Weights of a small GPT-style language model, trained from scratch on English Wikipedia: 9 layers, 1296M tokens.
Each number is 128 + 32 x the weight over its row's rms, rounded and kept within 0 to 255. Layers, rows and columns count from 0. Numbers have three digits each. The size before them is the row's rms in percent of the matrix's.

# layer 5 MLP down (transposed), 896x384, rms 0.155, rows 681-774, columns 288-335
100:072134050141129103184135137110135134086154120109078169154148072139100167169121121070128128132126189172117130140110106074159090134083124132127104
098:087123165108081124100137171138085075102155140153099165129081214155130173105085139097121093136056172060166123105198173137139136126139133152130126
087:151161182135138142125121158163053166081143154157150148103142064127153215115090164163106120137097104096060144124130120146096137138116121107154114
100:106139146171095097148105171098123104178103171168134121144058163122088133123131146128127142132131127191140120126102137171138129139088175041062156
097:083134108122172118095128131109093152134109100110179204173165167095110122189111134119130157169140095126126140141113129082101100147122131176089116
100:140143138102132130178065111104160043113165122183107131098086093136131065099071147150108177148126103111112135087131159086113056112116146073059119
104:121156075114128162096086160166101128176112136167181122168104141129089089151143126122078033151139142153173179100105155084076120114164093130139120
097:156155142139177128078187143131142131140078145184191202121096105071121127093157057149159149096129175136177171122154140095081117199114131152120139
098:062122076080152120095178142174156215123254132150132193142122088134164144086122148163143091147120121105127081097149144109167179127125101121132142
095:127095124160136144108126089153135083123250085143095092141098124070182079127130143153145103108177089127162085126101107121148093131167079105118141
106:144092161055160112146119087146076142185192134111150145111076105125119104160116135088154071090117131069216084083140107178153118110106119126129105
098:143200157155100092157164117108149141179103141167156163096116113135075058182212121115158105168098094075132081109092135152097157100216153118135096
095:143177092164169112118105166112123112216095193178131087103085155106144070141086135146095164157132146087168133093149140143142156139078104156139143
098:150104132156150120049182135099064071155108105151190134102176104146131063140107104126143199127148147122134067102074145149159116108130100095175109
099:116138148068121149126100192140111103131215178073132198131157127121182110185146130123126137144092113108113063122088124082096189101129117101111104
090:107107124103143108119162017136085076159096141163131065187106107166096148216121166175114190179131194115065106175121125142084139079115152118069126
095:120121119151108132177133171174168138169163195133080136078154141168077148124071107097139134107109074116132152096135138110128147101146104094033131
066:108130124106139131193121084155132114140170086109122072131099139102168149060066137127105126171118114118093118176141150134121086059123128156116088
101:138130143155168151096098102066119097074156091146148084077113087148191162116078143050132156152141120104190190103131202164131127153116090120087182
102:166099116103093097160152142077173125159148060148141116130114159163106204149135124140136106159108108164132116051120125096137159148124167061123084
101:212111148177209091095099131186092120146172142073188139106164135139109129102150090117212068153095179159123106107129132107155145140093175154143084
098:135134102078132152076159109113107131144183170079096146088152156139125120137126093109090144120126098168145120094212102168143129113144151141167131
098:159138093083154130156121105181090081164187116118139133157105082140176173052118100124120067140099133083059132118151137110181184110106119139122097
099:168170140179114144143188117116049119071000186101145139164175143131141165144127130092124144122175141084114092150147121109110164101146097134207176
088:105112113147153063119116116140083145199231151093092124134097091116090135056107130122116118174122072053108112059107135145123121164131140113189137
095:038149134133108093104072171124137102130209147105073099117195107099126161139141128110100125137166152140157092107054150132119142067088112100139107
107:116183128116117112146068094131118162152183119123133098120134089165136162125091118097133112157169098158149147136090140109103145079126144146076101
103:166127134136113159104160063186114188122109123124115108108122144132105127089191089088114054132091129130073160154137120144091120169066128187115154
104:110183103146170128072149154131115118148214106130143202138102094068073093146105123104156093106155138136155167142122101125151113150105170067188103
100:113069130147122160179077132098119081078130150140106043144117139111133134136148151107155190158175107147092147132170146107149081100136156105128123
101:113093160105112164151176205151065057106058163127125139130131122125136149115126128141143142163061150126137123166132116106110111130112137086179157
099:122137095157158085131124217119109108164149138078058128134071055140111135124072093131115058135118069079154157126128153163125084164119071136150135
099:098122123129085138118115132117152155174020138119170128125173126088158150138192144119102162091151088181147162141129148153138169095151151109077198
086:141146117135147098145140102123146105062050103121136060099117164149187162094130128099157153162087083124145130098108139169126106092101064112097083
107:103120129159149129163153087095125115219193121148150130089154172149137171102132119086157207149147167112103120167152134168121090147091165127147136
099:127141123141058111098132217078095131122153135143162179128090113090150074189116186141188117108145132058093125213122092150075117078130113183154066
104:182120067123119095103081125080162069138146126147134149078145077120154109100180138143139112104148187105111164150130136146093123137201082112101115
090:146095121129108136168141112120094111121190174129101122171083116193127114140155121117122110102092195111100112088083111151057096166064162129170090
104:107058123097077165073152150116105184146073163149192102160111114153133098109197160105210121103103138107173164159165105134053111123106163121129146
097:165100135137174157135068166158141105091153084062129136221133143056149049116156140185107044091179119131144107144146163113145157158188122105101150
109:136180122132120131190084179071172106105151081170082087112121170139126056201184124087114138080129087141083117125124137129135083088119050117101102
094:153143097083109106114090193158106084099104075112175111147156103115151111086083149142106159111062171094124132113126130064132131131139161163125174
098:156079192173180116120130054142149077116132139222152111129141133139115195097105166119108081080107092140077148140124139115099150162097200105123070
093:120116110140175105104109148176144101147131130147127115107177092132168116144094075170140182141099100167139090060091143103126081087136220156120123
097:168108161135140127148123110162140152157231122130121192167115139193109178127090122101083188106124186162126130128132173189100097129168089122180154
096:150070130122152081157069138149108167082090113172112088106136120156075176144098161165132152135105159134135145089134162163143039143146040154187112
101:130116097062057171173121159160134107110138155106205103139130105108162196166218144108123155152165087160168142145099055095141088140135094126102133
101:101126132154130115149158202138135062091127123138095128160167155150159135058108157150153075080096114127181115133159135211114132077168120125144076
099:179094102105162122096132103131093129100112120178131063109112136101181155150101115096157106071122141140113179135118197110154079181170112132089148
098:106115193136130201087119119095108148174147166121124165096060164168141037102166105144108114177111072127019109077124131123136111104111121128189106
099:122147171135172157110121139130128103103101128150145071130095159129131128114133163108168123148134137140105148178126117119141139149156056113098129
100:114144165115097127182118065085137121113226107140101134112078182130057144134143093086154127102104115144094169173177079176133203146137080169102124
097:094134088079126194153084106151080127092165109186092130151079133135128125159153125118155091179097144085112106095117116161144132143103080118148152
101:134144066053130159143082098126119146093041202128105139074173105127114143090180153100152124146105147103082133116120102096029198142169108130175143
097:098075144093130113141115105094158195120053128136107063126125162075156128108087133140162086150101180114157151111111139118095116119154092103169147
098:093162182146111118105077128129149160129013099133135185107083161148056092136158075092087142120179168153151126121079140134152158104063097119154105
101:145141161197141117150152187138103098156132139155084132055088128143076163141138129147159145078123116203147204125140130127114145101173124087066102
099:140099126105168121084131158120131153138121167173111141125120134117197133102160075162141152145057108146154147133109133027121131211136070140150118
106:157102131154145144127116146139145172128125119184073145143158153175091089178186131147165161114119115068099112118086124077138129145123083118150184
090:155157074137102132185128090126137213154096130091071205146167148156091072119139128164139069118134172171163092068127169102096118116132094094130104
106:065168179205135125089134189085141124152171130147135117169095116101117137125179138139108161083155094096194128110101162157101124088101199142153162
100:120164135148145088132095120136111115090148113085089138153205111110156125157088120138152167191093156134156132121142166149165138096099117063148102
091:106142098101078132095158145153137131150184142122088117141096115139142089131142077115086142155140163151071142142124131103118064111127161097093184
108:147159105078158049178147063123213120145165102140142196146085100169107130136115170107142117086157118133095102220162113166119106137149071142141135
101:128116131137084108170132101118048128166211155066071130183119127190180170146095167172049182124095122079081113101099148122120078146198100109180162
097:148133113096117183122083146145164120114113148144094134106158126127109111109129138128119135133197129155142179127116100069156096151098125153068153
101:104176143140144086184127163098153122119114102124033209093093112121156178148149134157078198135190078153130128136132177075093136081174124105117151
103:128092155094150083131101107112145136146183092150105137105129115138171123044107148134136135133089103107116145097154140099083132107170147196149156
102:147083102166122095150147082109147190141063128121123065172177166090112134252187128122177160086148150147060114143118136133140094109107078130109131
096:082111137121095161070109124143162159130080154137128105154105152152088125209106141106152159109150169163113145167111177150142160150123078084157076
093:148130115134119122135074141099191144180105156140171133100143161145115148069109148141094163166152119090093104150121154127141208157127158142120165
106:131177122099114121148163150154167147130135111122157142119069074208138146146150106078128173187037129127104106085139107114134075109180100100115152
103:153107152185119144155111169135158086120142117138119158103143120133178090129107219087115119129166152203130143122063147183134119133138114127145119
099:053178114106108103143102139101113108191179140108175152170131171105117150108140118101159165085140132119148126132148135137172119165131088099087179
104:158149110129159092147095144169096145107123085150124120097163108091120124150172122098086113154087098116120140126134195139117135153106106111159098
107:161107127093145118141180141119131126121189120125144135093080167128099106137160096071165092125121172171151133142194153131139110139159125178137153
105:151104145117075160144119167176136123108103108165058185105136129126158123093134165134111167167180101176126157127157163142162129156086138086115096
086:097161137120088135080104092149099073158128123128179189180159139087086136117076153114047179155131093155075191146147149169144107130076130126166068
095:146114127105079105113089072123166136087050084108159136124134184145129152069111113182120109141157152108100159125165102191164210101166123098134068
095:134127106083110116123141165139101130119110116123132117193098151158089124113092143135129146106124141079103136107083159134101146092078046142139154
107:172128162078128135089127184149163094103092160113121125087114106129166104130116082104147097166138117139116141065071138123110105157112135142127114
099:075109103112131157113092164189115148092038128051124162140108104116117141117144091167163148164138149117141173122122126103133034118216111094108146
098:085164162116109110152155191086140143159160099131185124133051111136111169089063124120144168177102113112153144087169120133147136119099136172097147
094:098181110114118118166098129118107145199158117162132165111129165124124112211146129113134155081141124140112116175105109132104195149144150158113128
097:108108180154153160168112180117182136070188098095155096128181145142103111118168152142133146104147092106132130141146087114148113162103186064118099
106:074103097181143121102131110130185140116075112118188156136116154087095162057130137115147150126177083186061075132086125147121113120159093136102125
093:107127155115124142110073157153153120176192188150128159122094126157121065166179138119151052161129146131087131141077139109137105130140203124082143
094:178129108062147104145145185121123082186109108165137117148147100185115146108172161144154128098155138168147158121087125195090095113112125103139068
073:111095186106093122078147114106107106125194110135158099168124162075156148033117190126109171132126125156119107140161091121113084155110151131140100
097:102081137106107151149184145122116144164113190154081142106116152186141149112182134132124134098108055149150085152117151168078155077096157152143136
078:148087136125101143108118080070130088141026127139119096102105133161140138108109118098140156151119099159127122150105138155151103121123062158182120
106:148144133082112136166117141149077155195123181140141143112115107150132122114186171106192115121080107134120187179135134089098183127108113183125060
098:086117151102156147049103127114102171116054147114137077100117109130106188091067125109167065180079085176153127130093142151135078134166086148118131
102:112155142169176128117135133129099111101119105093072111088141173133125120099123129103104146181140159198210134093092110140111122145094131149146113
# layer 5 MLP gate, 896x384, rms 0.151, rows 682-775, columns 288-335
100:123130160126104073099154153139082078155174124194107149115143181177133143096156181100094187117054083094128165096153141113077140089099095111122086
094:123124157136131108117136116193147129021173117126103138102097075133173137150074168154150107134172151168113083150136105131114150155083151170140122
106:114170200178144116099175152108146177109084130094127148146110062087081189141104070129159081114057128157104131096168142118158154130124111127146091
099:134127142080149120120104138129029174099147060078139160150141147172118139133156111101164143147135140122174151114078165130071122138108149153167109
127:160183179149159156119126091107121170170131069169124186129158175103100152108125157089121092125167187099108152177161112083147104163106102111081162
101:147082107139102135065131131130098146138094153103109178110160168091109079140135178109135175145131125090087157145112120138152144113105076081146122
096:099164075078187142147045129110175096199170126096139144157163145139101155137095120074083090117082184168107134139137100128122151153123085121142173
104:081120123114137125089202178107143107073102166151129113141052074037080085111103151107133082123128117176148099116158142078135160037193091146183133
095:195122117205118101072094141167175139123140146113116107096142088081127063110139121064150154124147127114125158086215085123120088184124056132130112
109:098160104113199178153094165119114104108139109072120140076148131173110131129150171083135110124097109086125167152126176160109183098130110168125114
097:120112143182122130108092186098119112123097087147134155087134095135118154127190127120167119135116152137158096186115114157107153119059203121161071
093:112150181097171151131089131230175094039140079120136117165125143105107186105127165140158158120202145131151087147128128186130126113105140083178137
098:103167100146058160118114125147116030089110121087091097110154136076113149162166106144124138083153161159182114152082178160134154111156094116086095
099:135131124121141153133160143124110120121133074175108187196117124115096082133156152127102109063111048160143141172109161108205096136162121087090109
093:131132088127094077152086124129111102058083087167104118116100110157120103166116114138105126118176165082087119173177156087116128077133152136070043
102:053105188152154158090107106132153107174123100161151101135123180165122155039191155132128113129134135131155087190180122151080141161060148149118102
071:136143173146181093120143150110094090102183138100170108123147171111120055094091125134083138153135102041118151139124165166147077106149126124153180
095:157112151154129131115120076122146126137088094077123068084161088107148115215100162124120097110151124024146164167106113188071090085127054076150104
097:127102099150071118110108151129091113118148184107143134164076087109109164038120119115174119154095138149072171107048135108078080128191199113130123
096:119118091116161139101157089170074200137096185151110117099116148118129140143119057142116079080128157130128110173160139084118118124126102162126058
095:068112122144117163140128131130140149137119156111139127166119138123112113146135174100107060107202166085119160105113110131094097088119210098100075
100:196134130140185141130102150161113162123101093159087114101142134119106134081120118148121129159123117066164162137155173118112135119166121174141124
106:179201142124080120146168140071092149136151124111154142135102156110155103143161135109090017126113134199141120184153116146077193139085116153119123
088:089121096141066083049138132135155098101144145105137191142133082120128160100118116116111117168198078105126156099180120139149131126130128060156172
098:144110120130142178175144092131135122124126123145120184058111114101174103103119181158109113119086144156133116137097089154160092168100182102159156
096:113101142089157085120113138140111147179108195136102127152139156072156151156139139090091109152130174105110112059128167154136173124146102112135102
106:095095030152099080088137154156123143119147123121118117098097169096134115125154128187116189106130178139131141098124180064111098118087083130088157
107:162092087101068108107128153143121088103123112107135159092116089110109175108073128140133068107096123079112123054151066135155163102144115078134150
095:116105143144120157105134165119117144132182056162145201142126155172119137153093115149083093092138096065106088146079131156098149125105141166141095
101:097096056149132072100124141155144143135105103160116092114151125139161125174054116130120155074171132128073124157123123066149057152189177186114146
097:134154127204172149136131075078104141069168169159100145106082138114090136098183121134088072138136101107167097094156117121076142089115144131142119
096:134130128110146109146084135167078185134159085093121185074108070100129137138178162091093148079109119142104144116089105080191170132171152111093101
092:112128127086113190088150102119084180150112112103140116138077115134197116063116101114118099155036128082121108104106085165170129126098113088128178
107:144104164118104148096117184084137120096108112141132156144060079167151116175150109134141127144104079141188121151111166105113120144179148080090139
103:114055152120143131123019119117126125160080146152112111127139104099123120121076119153095107176114129183153098085152113150156154129155146209109109
100:109090117196125120134087190104100089107152142127126186185175143133179150112119133109177148076168114187150157067148088142140130127141149101107154
099:121131096102113107068105163144195113168144104160112115094133069084119149129176153122057169131129115101142121150112121168148178146186083166124178
096:193113150143134184108154113104121128190132171108072188180066181124112167149139149192084091114128103200043134227179135133119140143097096119091100
111:137164086134136173110160137132165135150109079146154078149125108110143093116154141132098069094093137094099140129075129049100153141046135168146161
106:146142107103129109084174177139100144097086111153125108194113100158169092141104111196131163076180155149134197128125085150227158211138167192127170
101:138124123107172130165085172165079070139214066164109159100182142131101149120059125132072182112113177114146122158098149139139164100128158123144131
104:129155121108157139124086165157144122142131136148159164097139120188079122146136121180112094213104103163137097219086142155099163129161101176115155
099:142110088128160074108109106156150108092113138129103147150140183109156084102120135183117088129107170142148053058140159100127054144131139185129126
096:160119142106109158125158143171166178100097112092064135124120097117127122124135107079146107132168179111114124118151144091159174205082187078137155
097:201168133119128111112123143175148131138135173096123127163149137134148130159139118114120147189073080105109083194100110120105174154151118106092152
097:113066103108115135105155077068075146156193136152087149103087167143129082065095131093136148110069073067130137112140190122161116125113109143155144
103:152167091140153115125116127130113180094182119074091166069181159143140184122097139155074174109189089065136115094133136166152133191140106155146135
097:150126091109176173103144157114084052145127158088071103087136073148115047067161130131101112161176144142184133111149169138152095119159118168143145
105:137097117134148167072070081131058183137089116110138151081124136100187098115152134135167127135094061070076065110061197146106094106117152049138113
108:120142037059082159117093080158078107130091131111161127147073161145119132170064099161127145109124145148161149129096141120169134102110137129116137
092:136117093126162125103108108120071152151107105171148098122101121124126167156158194115065134118144110143187078126118160189141078118107103093117102
100:139124175172211134065179162083158147150144111124144110121128111137140115149167142141128165107076130131069149136116148109150095060094115125146116
104:148140122103160133122096076132118132136118191042148098103116095161129170134138176142166143203139208134117133121129138099123121061094052140127163
106:091146156110116126098068140050115108149125058124114062114096112146089129126075117104124161114151137140133129109127195141153087175120152096139073
132:210071153075118135128115162101192173080140139138129087137121078099195115079108148136158113103134141134036128116079062124133129081186166137144182
106:177160093121166108112134096095104071156150097048097149169110124145173114134134105153160072109086145100171143109101145147131143118143143122190082
094:099141110146135163106136121106196154080157116139154087113115188075132115152113106204117173069126120126175133148128155174155092147197185165136175
104:093159112177092106111141149114138094092134087126125145127106125095160151120142141099133146102097107134172128096181078160107136122116136124099099
089:118149098125119159177103151078084072081113173134183164126111089143111142126132134105161125117130167180142111059126160082183069086097127131166140
105:116130099103152088132160175116075116108140105169176120099148169163209114120114151107086134144117166189081164125126207103158149106109124143085179
099:119158107106121100108134108164104131108152120147131192131113101102201188131110112134082122119133123164161112117128178084165151111124126057126107
108:161135108131175094188176108083087091158154170112117114122093108129124110156154074153144107149106096161193054121143136141172135122082150094145058
105:136060152097145080152118114082205145141092133115104192159117167101092148149115204160128116081160144150132190207202154166135131101152106134138146
099:087125093095138128095129131138092121044108176118095166087132096136132202127142117165117135147139107155119155067123162129114095171185089076152155
097:106124108154112166096105155113139172159099160188142117081145124173133127121122151147102125198137097149110115090100108095152173150165120184164101
098:094113134081138107142187077155087114158084127145091149113135161072117184117158139103197149218144081107116112104102148163151169124166105150105031
102:098082073099065157126162126144117162102126138130122117104135125146087148179118095169137108064201124136122186173155114083119109186175138154125113
125:163098185181075112132120084075138150120088143134151164147126135110130167126136135146075100150118116117175116121150066145107068142139149096141179
112:121129148200106123166112104156040108139127117158121133083092105070149137122199141159134115068149179097153149109153086125139112106089155149055156
106:178129119129175112110117153063177122153151167141110117113093143127138115062079142129076128173167089093121123140190181077153185172153127135142190
090:137190058130118123135149069113075165090134166115109086147135110131138142159147136138131060100148161177147127149136158141109063139161108174078142
100:088142225112142124117149178124108137111106182147108092111109086167165167165130131154133192109145131107146046182117129180058144103126104058146075
098:122130119171132087178153099162068097129114094116083108116096131136089141164114131129070156147158102132080136110132114106090093094131119177130102
100:132155125046169091082167096134077113100111080094147152106083106087141181122074076111122156138067148132128089143086099136160140129094162163111124
107:119123134084058059133137115160156121132098121101094153150161094089156104095129112099150090115100144058101094188127143107119100201152101105069123
098:151156136140137087137143079090141113198073152148132148105136139090125116158070119107139122130176093062103160055113173157109125159130117114135135
088:118122139106172058132184076094119131171121122102151096137132128161160109167121140162156135153117118124129138123154092141085078148144132066151183
087:135208154179120121107075090171147139075161125050104177107140149083120139102149130125109124057165137104102115129153094181176139106154061087094154
097:116163123161104067107159111144129088127066146174111126121118079073114114107069144124189141161187156160122167103050197093116184153136078067107124
100:145078106113115118163070120151141201157117177081161158092094066132126090120153067093127152101151119145164168176112151139109129155124136169106149
095:113169068123153142149191133106098096152144200159217117160162083152104080107135090081126083099173179125143115139129161119118139118101115186124161
095:174029124070098175165137076086166143120142144125152132090130081175111100201126155127144158054185143161102093187092068140117128175161120082070155
093:154072112124133165112148079055134124144132148126094187056155189113140116135133160139064123138148114116137069097151094149152083145122134130124178
094:100137068074111089084128065110138079093161062119138174166126145089139140111125100109150123144187145185123098143092159116139166109137126097116129
102:065106094076158097130106080175074154087088075132097066042145144148136108156119182106117127105140108155120116140112099092167147138119134172086139
093:099153135126158143201149205138108084142151088125091111149110119137147118111163124121094121126154126135066115156145151108086127109131093129150166
094:126113073081190154140127106100124108142138156179066141118096083130099134119158061146109120111116078151127141150094138094142112137134179164094138
082:112105133152140150148141148108105133142148115105166138141145126145103113108154193122131216129096122176097101170181106121118145131130166101126137
107:144189154212085095143102171167173079123158091100107131117047165079142111136083129118196113154062140146114112158163123138129096184134128168149078
082:202139081147119124122166132127138138105116130115120095127171164163149138126124104104151196163147107103154130112100092112144163086111110127120107
102:110155095098144144088114058115150136153057092124092126146085176135136084160121131127114127121174158155196176143119119109125074171116117138150112
093:155101140123146101135127111133066193149122082112154075061108192136093087139149140151106124163141123112139133080134072130088189102177075144175153
102:192107101141133102139093156129138122137134093168134109122141142115092199125137110157097117056170077125124206102161142128157143159147079153067116
102:139109114114161098092114102137113135108076140129128157157085102137155102150132121064140105095085118125119089155126113181109115134113116162123119
# layer 5 MLP up, 896x384, rms 0.162, rows 682-775, columns 288-335
098:121141088163149107160169151110178070143132116100133146195154131174108116126117177102123109120122132084074161188130116172136052145047161171131159
090:096077083054162123188072161088140126165125145148113086133174126141159062120147119110143084132135140075134094126068122086159176140083140139128090
106:137119188134093153114154144106113134188112118052185097070137123084120113107144064130160138135132120159169121126146144116185125105161160128129117
096:110106127147155143130082079193149170129103083118104156129122161074136145155117117113074093129145132059093211123154134122083088168160134124136115
110:166164112086123035126192091143158149166160081159129122131172135141081184148145099119132098129110149163111143125123151167150092095161162179151087
094:155165180091126156082130115110142157149115148146149095152149074140164135093185122175128111138112140113183151186081102159140058202146100108208140
095:116134186103115118156133128147129135122129144104133140167137104108088135134145070131086113147067100133059079108122187096080206101130144168166146
103:168122111075081120130164137150096118146111120207131162139183099141063139113161166133096114099132117147128170175140135097179104113110145142060150
092:141145107151146105163169192166141126072131091146146141093135070160115054131081120140124150101145205119127118139167160129189144024179108145115124
107:097073148157129073093123170128119114164193164138163165121086075144223130179101124166124158081121081128145144125113127148105111127090150117164126
098:092134098090179085141073082132147153101096125157103114106157134197192148132153136065076125145162127120127150185159140102124128127108137205084188
096:118167176104111137134120137196133175120144128130098192149106113135146139175133118099158124090091122086076107181147102135114136193166126073159097
098:072119130110106110127133169063214120140145169119082157139121166137125162101154080124158154091107157124087102045171150127117215150174122112075084
096:143096106179167067114174105117157157103116099172045171085151106172152174108168149138127150117129154084113052127176143112098107096121141159177133
094:165129094167106129179145129155128124221142130104185079179063146148152134172143107125110130091146168112198081155125117123155168097154125140070147
098:134147141102199118086118139150160130116108128072101073127107077085064151118129087153151094138142147208130118157132084087146074174173146158086078
093:151134166116191138078108153159193113165197168123072156150111164126105098177103140047127148147086106115098145118106147142131191133151130077140169
097:168108080138139144141111182131117190139132119115094133132146103124127144200057095120107145076182159092139133199168141069150181100122080153131082
097:111133117085143132170159136140110154100103170152106186069063177140160078173195132144152093166076144147113085109140108128102155088180095159095147
098:157125147194145191126172133141111154103144148137110124062141126040131166119108113162118096123152061092119123134158124086123152136106157188113102
096:078122129120095112087151133139194112145153096130069127133073110183100122117116145107134141145127144104142134120109148131112219119073143085094153
107:122125137092190131106161067129156103071091071127099112125165112112120110104191170110077128106159127141100101158166139072151132121123133210122110
099:106117117169196180088141119084094136110079123084170150131106142116130111137080135097130169156124152113184119178099168067147175080126162106116160
087:107099083113108133127116153132143128074158164148107145117141107090174097142109123138154132128131073113212065144123134167186157067093189129087103
099:132145112129122074130152130149164096139150156135130159101089099152106154110073127073117130103124107114116154143199109139113174091141101176137089
093:148090120167134135135106172167149143126135117082135077024188098187188151151150090169133109107196148110175137190122072138118110167104132127101173
093:146173047098177136137159072093115113092140171127171178105181154117099085111157104101193145124082111096194129130113120107101153119093148160146187
105:173091086161185146099185070049087160164145161161145080090137164125083159163184099099120084090162156059104128126056150170075145102124109147148159
096:118148124138121103076141083121173101056169130110123121179153083172132129157141080164120068089136127086148088124135100099163157116119135075171134
103:148108101156129148091205065182107103083180120147081108119085108146085140124100062107132129111091122124086113119095052157149117100171145139121106
098:166122152064126071123174123045125165069159087123089142158065121107145142114134149038154107080146156155148175098090144148154135157066146163146098
098:161145170111135124115105161102151121122140052195125098128183156135115083096152143134078113164083097111179165157124124137131099141095162137124171
092:106138138075154137126096137127102113127113049133078168108145103139174181192132109109161186080148187109151115098085122109177151127090169099114130
105:126181077087179131070143100120109126104092136203114072103131158064076155108138104125135177121138156116172113138170163141093147118136102100155167
105:153169123179085189148119155163163141088111161179111125165062126108156111065174159104144129141091156116147145212135134176067098094072114111159118
095:177186114068127102128112131079084161156140163187121142107065165177114059125122146113118115168142108063070070190116147153104166151066113133107113
094:107161139152109137161106140171102113170127088142146146090175108094122194067129109163140126158110094129115160134142158114143147106189159149105135
101:156030103099121107131197134150109133124171139140197093098117137179141134151104111124115094078112072057157122110134138171109121126140174158130195
101:083145095114110139159163143072082139179164112112156096137152152155103123117132099120102130113143156061081146133089159077154168058093069169126147
113:145123110128089088158112063089182097135150186129084092095092143143090152136180110114109094154131135141131119116116124102096082107145174110073127
092:156101173132133151159167100116160181105184183144094131173122115133122133148161166169137165123184112118104177145166111177079107130153080111118141
092:078165190118168137104144109121131104081137135103121180085100101089128132136120107150112172141108126172121086111058127172096093112141166128123164
095:114148063135136133161165114172095147132187133118126072094168225080113110131079107112116084115052130155137141177131126065148103149204089150132132
093:185116118096131121184131138127190119126069109077116102155098152149136104129143118139132148110179114140147137114182105093073092188134168091138202
096:152161180098170133121181102090161155111180109136174157085122104107182167128107093099118167110149111120126190167114136130120154098149197124130177
101:140104170092153044067097127128159137074144154106191150196157127110178103164129107096134164107196130173113150121170144140137138080153108115170131
102:154157101116068166133152108172158132063172113183110173115178185137148135162105115114199120116124094139126123086134145161223130128148090094133143
091:097128132156142137145102111124144119102165176093096105136121102136120169082133139124118127149150148134154179037124126039147151138177145146104099
096:145113108121120165137155138140111135075084150181111153146099144148180127115103109119104131138153151102109173101126114122128105101164121147168118
102:114169114149115174124120168128103139097137160116224091094086121134145187130116208091089165173172102104099137177112131082072112150118107126125131
094:103125129089186151068152118162177104114080144153145139100091154110160103120163106149156171079126105170101107122158077162172128147112116154172135
101:157136125168123174127146128135073188144091155103146155135111125130087110153157076137119153148117146141165109119137108097066090143105079097161064
093:126136153134096128145138126094129156094184115079118113044124107113074101125142129166148182153146100148142128122125125127137140070133077165114217
104:143061104102146129106052133109098102158141091067152150128157129156136206164129162148125134124177126135179135106135154114142113157147168135143096
137:089158137130136134086100070129056126095166063118063205143108163118059170207162138083104123162132120107170098152205185169165103106047100138138076
107:102099166096116157181107135119159149117147155174150143105104176080102093098196105187135148150143111167167141077187121103096122102113096117149147
100:135151109101127164064080130145153144147162169155080113119157130106158136109084088079115139169129147114118153115182103096153179101141120077200077
096:139133112142107128140098123120121114096129109111136106136099130167132125078075122092145085155133131116145145065121141149147099086119151133105135
090:129101180136109112138178138191152088099086124097146090159137174166120116213142155135113080078113123102195158176127082137124087173172081121135137
104:153114172172163140126189166105122108136123132101172112150100058119148103098212150140105140086093067089177096099166134112073159116100134147167136
093:107118170102161147107212176140084093145136157127152149178111172161139142155111148138130129170168182148174107093113132126163141100155054169172094
113:154091122125101084222189076076113102103164151078107162123121077171112114166132118144127116148098099120176148113104141163150105140129155098144032
100:147093134104174150126216114095123112124137112086105120102094128103136169124086088133086138074135182115078168200143117161157100093163098149123140
091:128134123119134146108169051177066172129088129117143087118129113172081190139169096143116108141117089126123095140098090107167166108054127079161069
097:130153151080112185156090142195111136138132111126102160080124127130139132176129102147139132142141131127072087150134056090097116146099067143131113
101:130131113091130128145183153162204146158109136174105114124111148086130131104120116118133109141117116163104137096062138150151171183156124166082114
101:141155153166128108151144194184122129160167150174145149173155128121086144151164178139134108146107123145121099183135149096122105218111096151090129
122:129096136077127125167125162105146114164130083112165156154120105088120135187090129141160123136255145137189149075118115121119117141136155125112162
100:126176157112149161190119150144093191140114111121174146146105188106117131123123142165131089157133100094137091145157135170127131134124159078147112
102:112067109103098117122151176219083075141180068152130119190131100108134120107106174125160141113114149206178126139132092131133038168163138144140136
098:098135076114122109099146128140121109109164147108116212118025099124108133130194139150105141126115114157134130089171099063134140114131142105126097
103:160038162151075097133183166142071108159113121161082092145191064130173127156162112159169116123136103100105122132193138097161096085124081151116049
093:096150165113124115125170092163127102191193083145133152190124125047084183086117133128154094099141106126056110124166092139133071099167111045115043
102:105095137149101113139124130142133145150169102123109150116117150111121109113162173106104158145150127079141151082119106125114126101133111124151060
105:147134099089148162108183204128132144110136137110129148152118136124087128126159135123196084109125110164110073176113142120123062081141126125187156
105:141121108116138162093127156137109056029175113094092088115120111158123104137152135121086139133132141204176070142106145099125142160146125162085158
088:098109136147136184101102122097175153130114191129135157134076123157137167147160126114148120123164138143173087091174102123073215175093163098154078
089:142084103121120111025108124114171100134128118104127159090092167093121114083092171128066130197088112110087157119113129179154125069159106094158095
095:111141048113069147090153154109124138122076111120133140132135142137109142121125177139166103141063101142116075084158120162124159168107133192180102
102:131132178059128094165182106177194108094136071132084147138171068101134118135094105079136168194114147177089091142059112213169144158074113166103096
095:166101143114123099089158107099145141150127140135127128061149090128107120176233170119142102119144132122148130086112142126035106096152137071177085
098:088108122032111117106131165176103121149145135122169129085123164185137171084059148087162127110174103141119050104157203116163150127123099097106143
097:143162099144110088140105162196106135117122140131162088187129128143126153147133067155181149111044116100125142118106133128108121120160154122135077
104:117116140107143071125131189113128100113100072136117128157094128173114142128189161132088129060130127123120159094160093153109123115137126181165105
098:168089141146131116113077106155107127117127146128180145198093144140137122158132114092129120114100135072148065108163199103179107196160067130122151
095:118165116112160124095162105158119093094215098131083133109161170139138087131108094144095117114108154071108081071126043160177122132157069147175151
094:085118116152114138050128197084063144134141184142126142154123109060146149104086110131181158158149105108203068074111185111169156159132088127189135
087:100135141129104134150119152109122148113112154113132158152020095168179126138160141114111129156093164150161134119130078146114144133119120113136120
102:130128140157179105044111144108188096066134112129175137066039109111108093108135124125124090125119146121116109062186125063148123140142139068076130
089:149099163164150138131118111149114055155125123097147133163081151130154141098113182098061134156089109200084098097099178127081086104104166093132124
103:093160168111080117141123210124056148117130192152087137125139097140120097104097108202098110112154101098111121187162074134164127072156139156128139
101:110048099092124079077096110064115148109136154080110122139117149167089122097137117147147155061188124146155132096123160157132055177127108124121097
109:108124117173156125115063115187114173090122118139148114129145134102193118116095151166205151177107123106119149149052121165074113143121120121141115
101:110088104152087110107117115122112105147028124123100149150116132122151114157119129104127111149187165219137119184149175168115143069146146128103135